python train.py --hidden_size=256 --head_dim=64 --norm_place="pre" --qk_norm=true --attn_scale=0.172 --init_std_o=0.0 --init_std_down=0.0 --optimizer="muon_variant" --learning_rate=0.00286 --beta1=0.93 --warmup_steps=0 --decay_fraction=0.694 --z_loss=0.001 --train_tokens=760000000 --dataset="wikipedia_en"
Each number is 128 + 32 x the weight over the matrix's rms, rounded and kept within 0 to 255. Layers, rows and columns count from 0. Numbers have three digits each.

# layer 3 attention value, 256x256, rms 0.141, rows 0-99, columns 0-63
179115186127122143154201057123100119056129125133131135150111144144147133140168166134087087158130099133113098062148135143110073141132149091118115190114111206124125081109133178117168117197134103
158079144114098122116111150097140112149090076099120157100098150135159115151155123145139135098141178152213143164179111125187109173161118116110167119135142105074101151160080154149161144106121117
122131101106099158102158133134137085159185192128098155104180148128099121088069142175082166194116119075087122133079108148129124161100145158131140098084152175118141188100151123154122125074122076
105193142115164156142151109112119115119123159101174104081130074111135113167192053160166180152115136121099163133116100100175152143144143145105131153122073143082179131105105140168116117057129138
120139132167122195128172083071208122162138150085176123188143194129175162174121084118082188144122087171167158196179118108139160112151144161099043097147119088143091147127147130139156081133129127
098144118096100113114100154095120145146095099138137121151107116100124144107104083129147087095093106154093091182144072100115188105100102154136157130094141129133073059134127058154106172148196151
104188121127138086148092118165167069087089134160158133161091143141204099090148077123147175126132124169154101096137053143102099126133130101084123088122140104129150189075126090125141100213162162
183137135145135105162104073148069152178125099160214166160114182122137112101130063097090171088116074119183084120128102114170123097088141134094120109167187084172135116164158130185092161103120116
151116115211081161118159151098180130098160113150139207084111121080096063168128063135135052137143152138193104087093137105121090153115207147145099097136149141152114068092082051090143151198157133
111066131138122115147147101185098128151156068091130123138129118103141161173140128072134104149129156103153141128130171095103127122146119112083111070193126166124132084070140084102133161133145180
113141157111111145146160090103131142127141129111151122212107150141153041103123172139203109141133133195107066121152077210100106118124154080100053114180103113151125183097161116162112126161141094
134108142176177094109138102083086170125100120126103118151144134129129098117098123088100086117122181169133158129121081138169098079151168130113172122116165141085138196189118134114150111128117148
148126127127118144116127135166080131183119075181184092108136077125073117144104144157140099220076116141103137139166135084165108174156124133121111185167122125119089119124203162112133145129095141
138110109146146065133083120109180110087131118062142171197123115145104179085185149166119160102117140115163051095113122158072157128135133181121126086166140150133122139108148122131108142155093198
189099092152109129118099153099139111179158153088141107123113110127087079098163111138123111163084147162071119114081120117119137162039169193112069122156124072139169110107209205067112138123142093
145170069154164182094121143112065173109207110136031120091115134135102151151188168132108153169102119094108153142105087068109116099127093091129148128123106164158095079143122184139088107178134133
176070111130133130182097075126118075188119127184093092136092102189194159108095142102115086157189164120176121160079102123102128108117135155177091097103105136122178121136184163125170114092157109
115152085074138152076110139138142090114167160149180135135124124117162162070174144116183138018166030093161123149143088129166130123095158199181146131175188108118178135101156084142164193138130157
120082144154113131151073131162162139079153130088152093122166153078134145106136136091132143124173159128174136163124152117158149093177133194145120116162109092153172125124173117139177106177149146
090083130130181135114126153100169128127177117088160105103179113162149120134106111140083189154138105119120136117097119065081112139133131156106125100088075138143184131112145173128091110129092197
132172103153110129082149155170121123091178142066149128146128143172133169153109084134095108100135143164107096179125134092152115132159084148133173067092121171083093110064201173109113167108155146
106117109150110103142128200075144118144127117121081087167102093195173105140113145122179187165109161145178131167187127171116206130132134129116115124143150119081152145101119103107157149208152080
196134112099196101144159125086149075084139144150069110108198130232108122091150110169178156097111059085136129151120111059156102171090127150155103190154139107085143095119137152102128073149053159
157092087123093110138126046121093099122085145126151145146166118094189079146095174122183172130094118125120121141160157137159126116110119110173094123124203172123161146129128146187083108118159159
075180087077148139194159181108139141094122122196118169054198180122106186133094105083145062120180192104169125109122173128154136130082150094116128161137108098088158091126147073104152050157098131
136152096038093104159151123162110176132141148112138099073107124185141124110090069108129171117069123117161072125110107139160114094197130128174106086038160034188098106129153120195164139159174110
142183123120197128118141076153154136131122040134181124124139114168145125087135112079168124112186121111088152162117159158111072121136145114109077120053086121161114164103147125121171144160149157
141068130115071153151111132137172136108133163136113126066109076081122090132144146113142132024166152155136125125166112118097166139134080107090179137112123149057126127155125133148102181157099124
143145136111131067159142109138098083115083078111162122160128196181166167205082115097068143148139172096176073164150149115104097119106150137130180155200136104153091110104147210152158060137163110
122159114105132181117148096114080168190148126163120069129172102067145172058139067117133079107115154158120116182040191175153076114158099116135110067147094105101130146140095134042152121175114197
102172104151151074144144092143158129088163115101118053102110121116187139114097173058107149116142119134134167124141122170089169122154120168076082079109106087131117144099094136156129158090105116
101178111129144137180077041119179132116116113161066145163165104091129109149104095119097104130142131125067185129167122101129113104170106149092102145190155108140142119117114104133132163137099073
154137053089154113142156098075143082091129149141137138131118128173113135134144110145146137124129132081126077142101155108041221113128125109078207098096109150157091088127120164095140163137109131
102155128185183132125128128160140108121080065137158170044152186168125193160096153135148103160110106091110099179149131146106110178116173136133085110102119137108117109163144082087127132144161189
118119136161108123101205118124074075178091141122144095149120103115140159177173078168146164130092140096134143110087107145150112049144136156097178142228121100099124160145155120121142111196180141
112103174103127097087046151119115103128167103106134184155051144115098074074163149142139155137123161118091089210175122080157125128140153125135178072102130153123117108143150141131110157086109163
086125130130175115106098183100129119129104211136138169097138133040125171113154155153111184122095120153157145140114116142173144121136160122188143123158162097133153074130190192175077139101192079
140104144066173154147097096148084079162144189168128091155191148144085139124139107146147142110161114150100097042151174086137154179146172106210138114133107130109126135074083165117144189159172164
115170162141155091112101153110083156126164132156095176100134073109150037107141139133143000112105054129107122117086142169171164098131116122106134115096124124181074148112131099146103096171169156
133134007152119126134133118118106094116110116115065131201141199098154143186137104118106106146187129065175145170162150135134181169143075117179144121141108078188137111129151122124154121119211110
149132169148163144123105179107126102145168132136216130088088146149135090122137159088103149117108135092094123167166132112120154100089106151140118157117125120152160126074121114126070126122148121
188109146073165160103159118175116151097122089107171135175111163112150067099089110143114170155188092165136104190114124146103114128139121098114103117152079087086159140213154192116110114165178066
116180148135076141172146079112173174109191155195088134172153162156176111119106075170116102129141156059140125132186134156100164127160192128098117151112079177121135099125165136183163084161125131
145089141143084138112141168142112160144060120071164141122105076097084157115132164111105113134204115125102177120117066112120183040166163131155055182159115061109127158139121083143097054112179171
224149141099091128127127117145062107087165112120106177107087150166116162155108158125109108159119094141131124159079119182180146097125144164193123219119160117133143137139125123099104192111122142
140089156194151168128133152157166137189127150157170147152135124155133118122114110189160078103128093088091146088161162181139137135195112168135179079157164157109129068159156146096060157123157152
111134081136108126088121079119127125144140136112104170106112123150176164115107137138184140145102110062105092118171130128173181097193076084103139104090175134128140160164135141074068188127166120
129147143130096151116140197073178098100097192153163122125117131160136184140148109107124168098091117124088171198114135136106101077078129092126113167167140144115148132135153135157144118180129173
117121123127129124124131109180178143144150131128099096141126129138115151116143173175152084126110117112149150131107144101163137108129130126189184039148120168222077172169106114162067149200146101
141093197091153132076098132116118048123123125153070132095114115127153129155081138201152116092160145111157160142149179159142151157110151136115112108106175149087073154149157137107144100146111077
127120169168081153131112172133141142086130134162112176146164133140089125118081117067104138135142103113137092134125141098113082135159170089112152152118149069137104078143115081119121120124195143
118113080128115115137153073165159102132124166137163171170111149093107149068102103134088140108152143132093124074130135094126141131135095095122156147115094164059147103083140117095151149194124173
130131135101130073100146140137105097137128146168117145088050142078093133156109202169072178087138163174142125105065075160128096118170135067059037055085121132124145142121141173104124113127157169
147159146150113124075167195190115169082118128143194098161130120182151106105121086111181146209092102136083129115121087156141105086175105142094165157078094170126117147149094151153126148137138096
148135093182095172125133165157185165173087155138112130139115132143109183150202100123106105086099089084156125129163097130077172155161139154127096128160099116115104098156160055116124094080160131
103137079086067167132093125096158120107127110149165105135196065125155189115164150168096125160171144150088143143155162131124097108169121173154124116104155111066092109139068153145114135152202074
161133110186144169131120128118095103139093081103127083131184153188131124139088084085123127091124187145106062096111114151090188116122115151077182096128112147178178100060082130089101146094154166
103108139123142178144116157167161205124169136159154141110106129150154081063151146080079171181144116137131211112121103074108154148103113107080150119134137125126179132139125177110151095176096112
126147124136110066089120102183134155177147087083104114189067166138144091193128156146119141079150078184091093150185147130066092149091139162161114196167040093140169101087215136109102140106212100
078129117177145073120095124078128136130060108121202052138103114165181146153158140144138121182081088127127154107152160085167127106155077118137130144111165081136130178120150169149138175121118181
109119101102171100102136146107113151151143125133047129149106107131167172130117086123117206177149174101112081122160108167138161162124117141136139147114087148117186083124117131100114125143152141
148083104141138150101090166125105165088179123089156120133029134075131146088062147141142120121143146105148114129116174089123143108152163194121090137131111068138094108122174145132159115058129104
142163127086142180126146115089135157127146133143093126104085132123121154216127133133122116161082172134187135150122114088078133165111081106194185109114160153142076165093176074191142129130145174
088102117154174138159080156161102154181119152120184106185071126204151104168201088163166101151167119100167151102073117185171096099153122144104146141097178088092205170147120161179078204135140119
105102179154151094132123139127126152115069155150121103127123167146180128120176096169106155090164126125103127118159148118135136153140114085147129111161133117095091188118115158146162138133123096
124151169093110136076141146100112129120140152145083167115079102109090153064105145152159036138101096092094066098149141113134151117164104104170112177137141148097123094151131124122131142113138109
102112140048098105132139189156125117150154098116105130092129061052122177098172132094129108140141044145089140088145066090138116102131078110132142130133130092134129108097122120129174135115119090
123116121112131089109187197156108139055169118120137126133120167067123088104103130137117127117118119109118168114078141051118109178186091120171155139106112136126162114188172103069187100101168128
160146082167184128118093156128113136150113120103110107076142082191060151167158096096133149124149077101119140125129128092129148138129190124100117129111149156096108143122111100105183080062171147
130112160132153066160131105191151156092144070088092124132128083103141116110115098132117121113108125109170102110148142112173082112141096105116116088168149144089146136146132201094140163096092124
050155086160116189103178107092136140117107059115100087129120100153146112138107176149136111114050124077094201120111123132089065145118109132064098147113150105159082119114106183153166147118138115
082122148109082151144155101127098118151134184113066150147190174134106154132104095152116130159192104131157122091096148027183101087144097145137129101157116084129119099106133124149108102076175135
166083134165073146165152119134138125091126130060137127104176126142114105158104142110112111104147140123154148143163093154139134111100096115153167127126140116103071078145060123165152145176149167
157183172153162127071103113143132118146131124155126119109090107130162120082094152143155130148076129150115148080168082087134134139099087173101126091189094149106078130124195135201073126148119160
174129148127189125112146130167168102094156147108095155120092215125125168118100176137161100134125145099076086102118160071098063139085082152159144143163154095167149168129125158123140176108149161
129069097110156095098126135144166108177114095106110109181095128151109144132151155113049144112108089067098131136127149108115149165116184155148156070153130122129099093091100105123132145136114113
110131118070143145090081159135118151107149156113125091137153082104128117118115190098112153092120156122122173122079134116168151148143092147156091072152098094092159125158116115114155139121170118
113074164123118124137140029145141136166131154138145159152129120134156082142087129102113165135128176139102080157100137102105088094120136129099143084089113107142146123136118112120151167126111149
098141154111110113163113167190125135118104192101127128136160172086125109137154113177134117109151076137127140108126112105160158122117139145166149139127089152146181083156120171121126117110137133
096129133132087130139141094104116159136164193149133121081188155162089109161137130144100195131183137219169134106121134115127119155143172122109119159118100156113107103173189137108159142167160121
159110112137185127185120122137115138115116134132130108144114166119134128140160168129090139134163111134191118133080141096086126116093121172124074146121097154160146129083099151187170175086065125
102171142145139151143141133126103133126179125112087161111102136104080116114141152109074169126157147095095127081161129172126150129157094111103113176195170070143151130161125164089133110119118102
134108091071153121106164129140187091085147093178180104160126195110130066150134152063077117134106120119100030155127137139167147105112173132180109152120114164103122125139078099089096163126090127
090129092096123121126118171189109103122194062158105096144113151149094144122125182167122131112141123162125140115127125137132098128134061132107080086162085099151113098136141123092163105120124127
126132065099110115117100137100081118098138122136170162128113092104091105057145139096162108123100125137135078106093137098085165138164100122145101109124157152122102141131132116090147123134119148
123121103066182093093118083112106142060112114100110127105131111067076139112127103168131119100094096162119173089100106145090089118180091138107091147174150120108087111130155128122190160113185143
165090117150120089121139117136116142167122106138110187099156162117172147128129138144076088118145127087132102142142115102144135149149135153107044141164153136083132092133096110131149149148182101
179096137139125134082099143135095103100086116135028074178147119124122218151081121088092126132076105114115150127100157199113131104144116167167165164089147148079103092123181100133093119182152156
162085135145106073150117103109132105205091160140126117118122116085161137064151193112129166131058153123151092134138157147072089095157142131093127106106106172149092103063140073091144108134119079
100106123173141144086107134144123085115133120111091121105107122063122149125144085119091107170169131128123114143131070174158133140158132140180106148136140147129197135125098140138202114145167126
099143106120146128134199153172071138111157153089151118117186156128111074162190114105132157108136103186170072151194069088130134092117157135116141129175091138097097134081075101125073144109077155
087132177120118118153107092182118087131150084127153102085184123140143118151130157143115146119141143149145170168154155111105123172118165106165136090124116113118077101112163097155119089114159083
160107075168180195093150133120140136105075166110129167073140108114184132124098206132189146094099111096109121100152143131182082075161133155124115161092071120136110178144080115155112142128103139
097145058146112169130110144133139152132136166156120153184166082112120132139146164130116151123136130103155142166124162041173115178171121140129121109090126148151136123125114100109043189104127128
102114159124156086092129109104136187161159127144127136092160166131076157091110118136128119145159153126121163106138121168099165158183138095095130134153118139074175100139105089156122130057171120
148141174082177168096077074135108139142061098155148148192121113083144155162144139131112124163135107099130166106087100126098182151107136146154121145106113174175155158108087117155096078148088133
108159097157139111165110147141206069088111116141146108159107109120136128110166113087110145117118172145145101119115114137129130049156163157095168115101146131119105178135129119122125133112125099
175126159166153157129111157081105157130164131167111119140158147183153130113082120112108113099104080094108154120084141084078123061098100136146113147144121119140086129117092091143126108139110116
104070082135109148056168142152061087132102156107092122112155120054092155086103121132135114109130153075164120123131161128137081142136102119123149116126111133146157173144101178113114168151129112
121135143144116151076152070119132097071118118105118110132127148093076143196153144126106123162135051097143085159116184141115135186084106108086071130122105139126120145136138061146134130192171101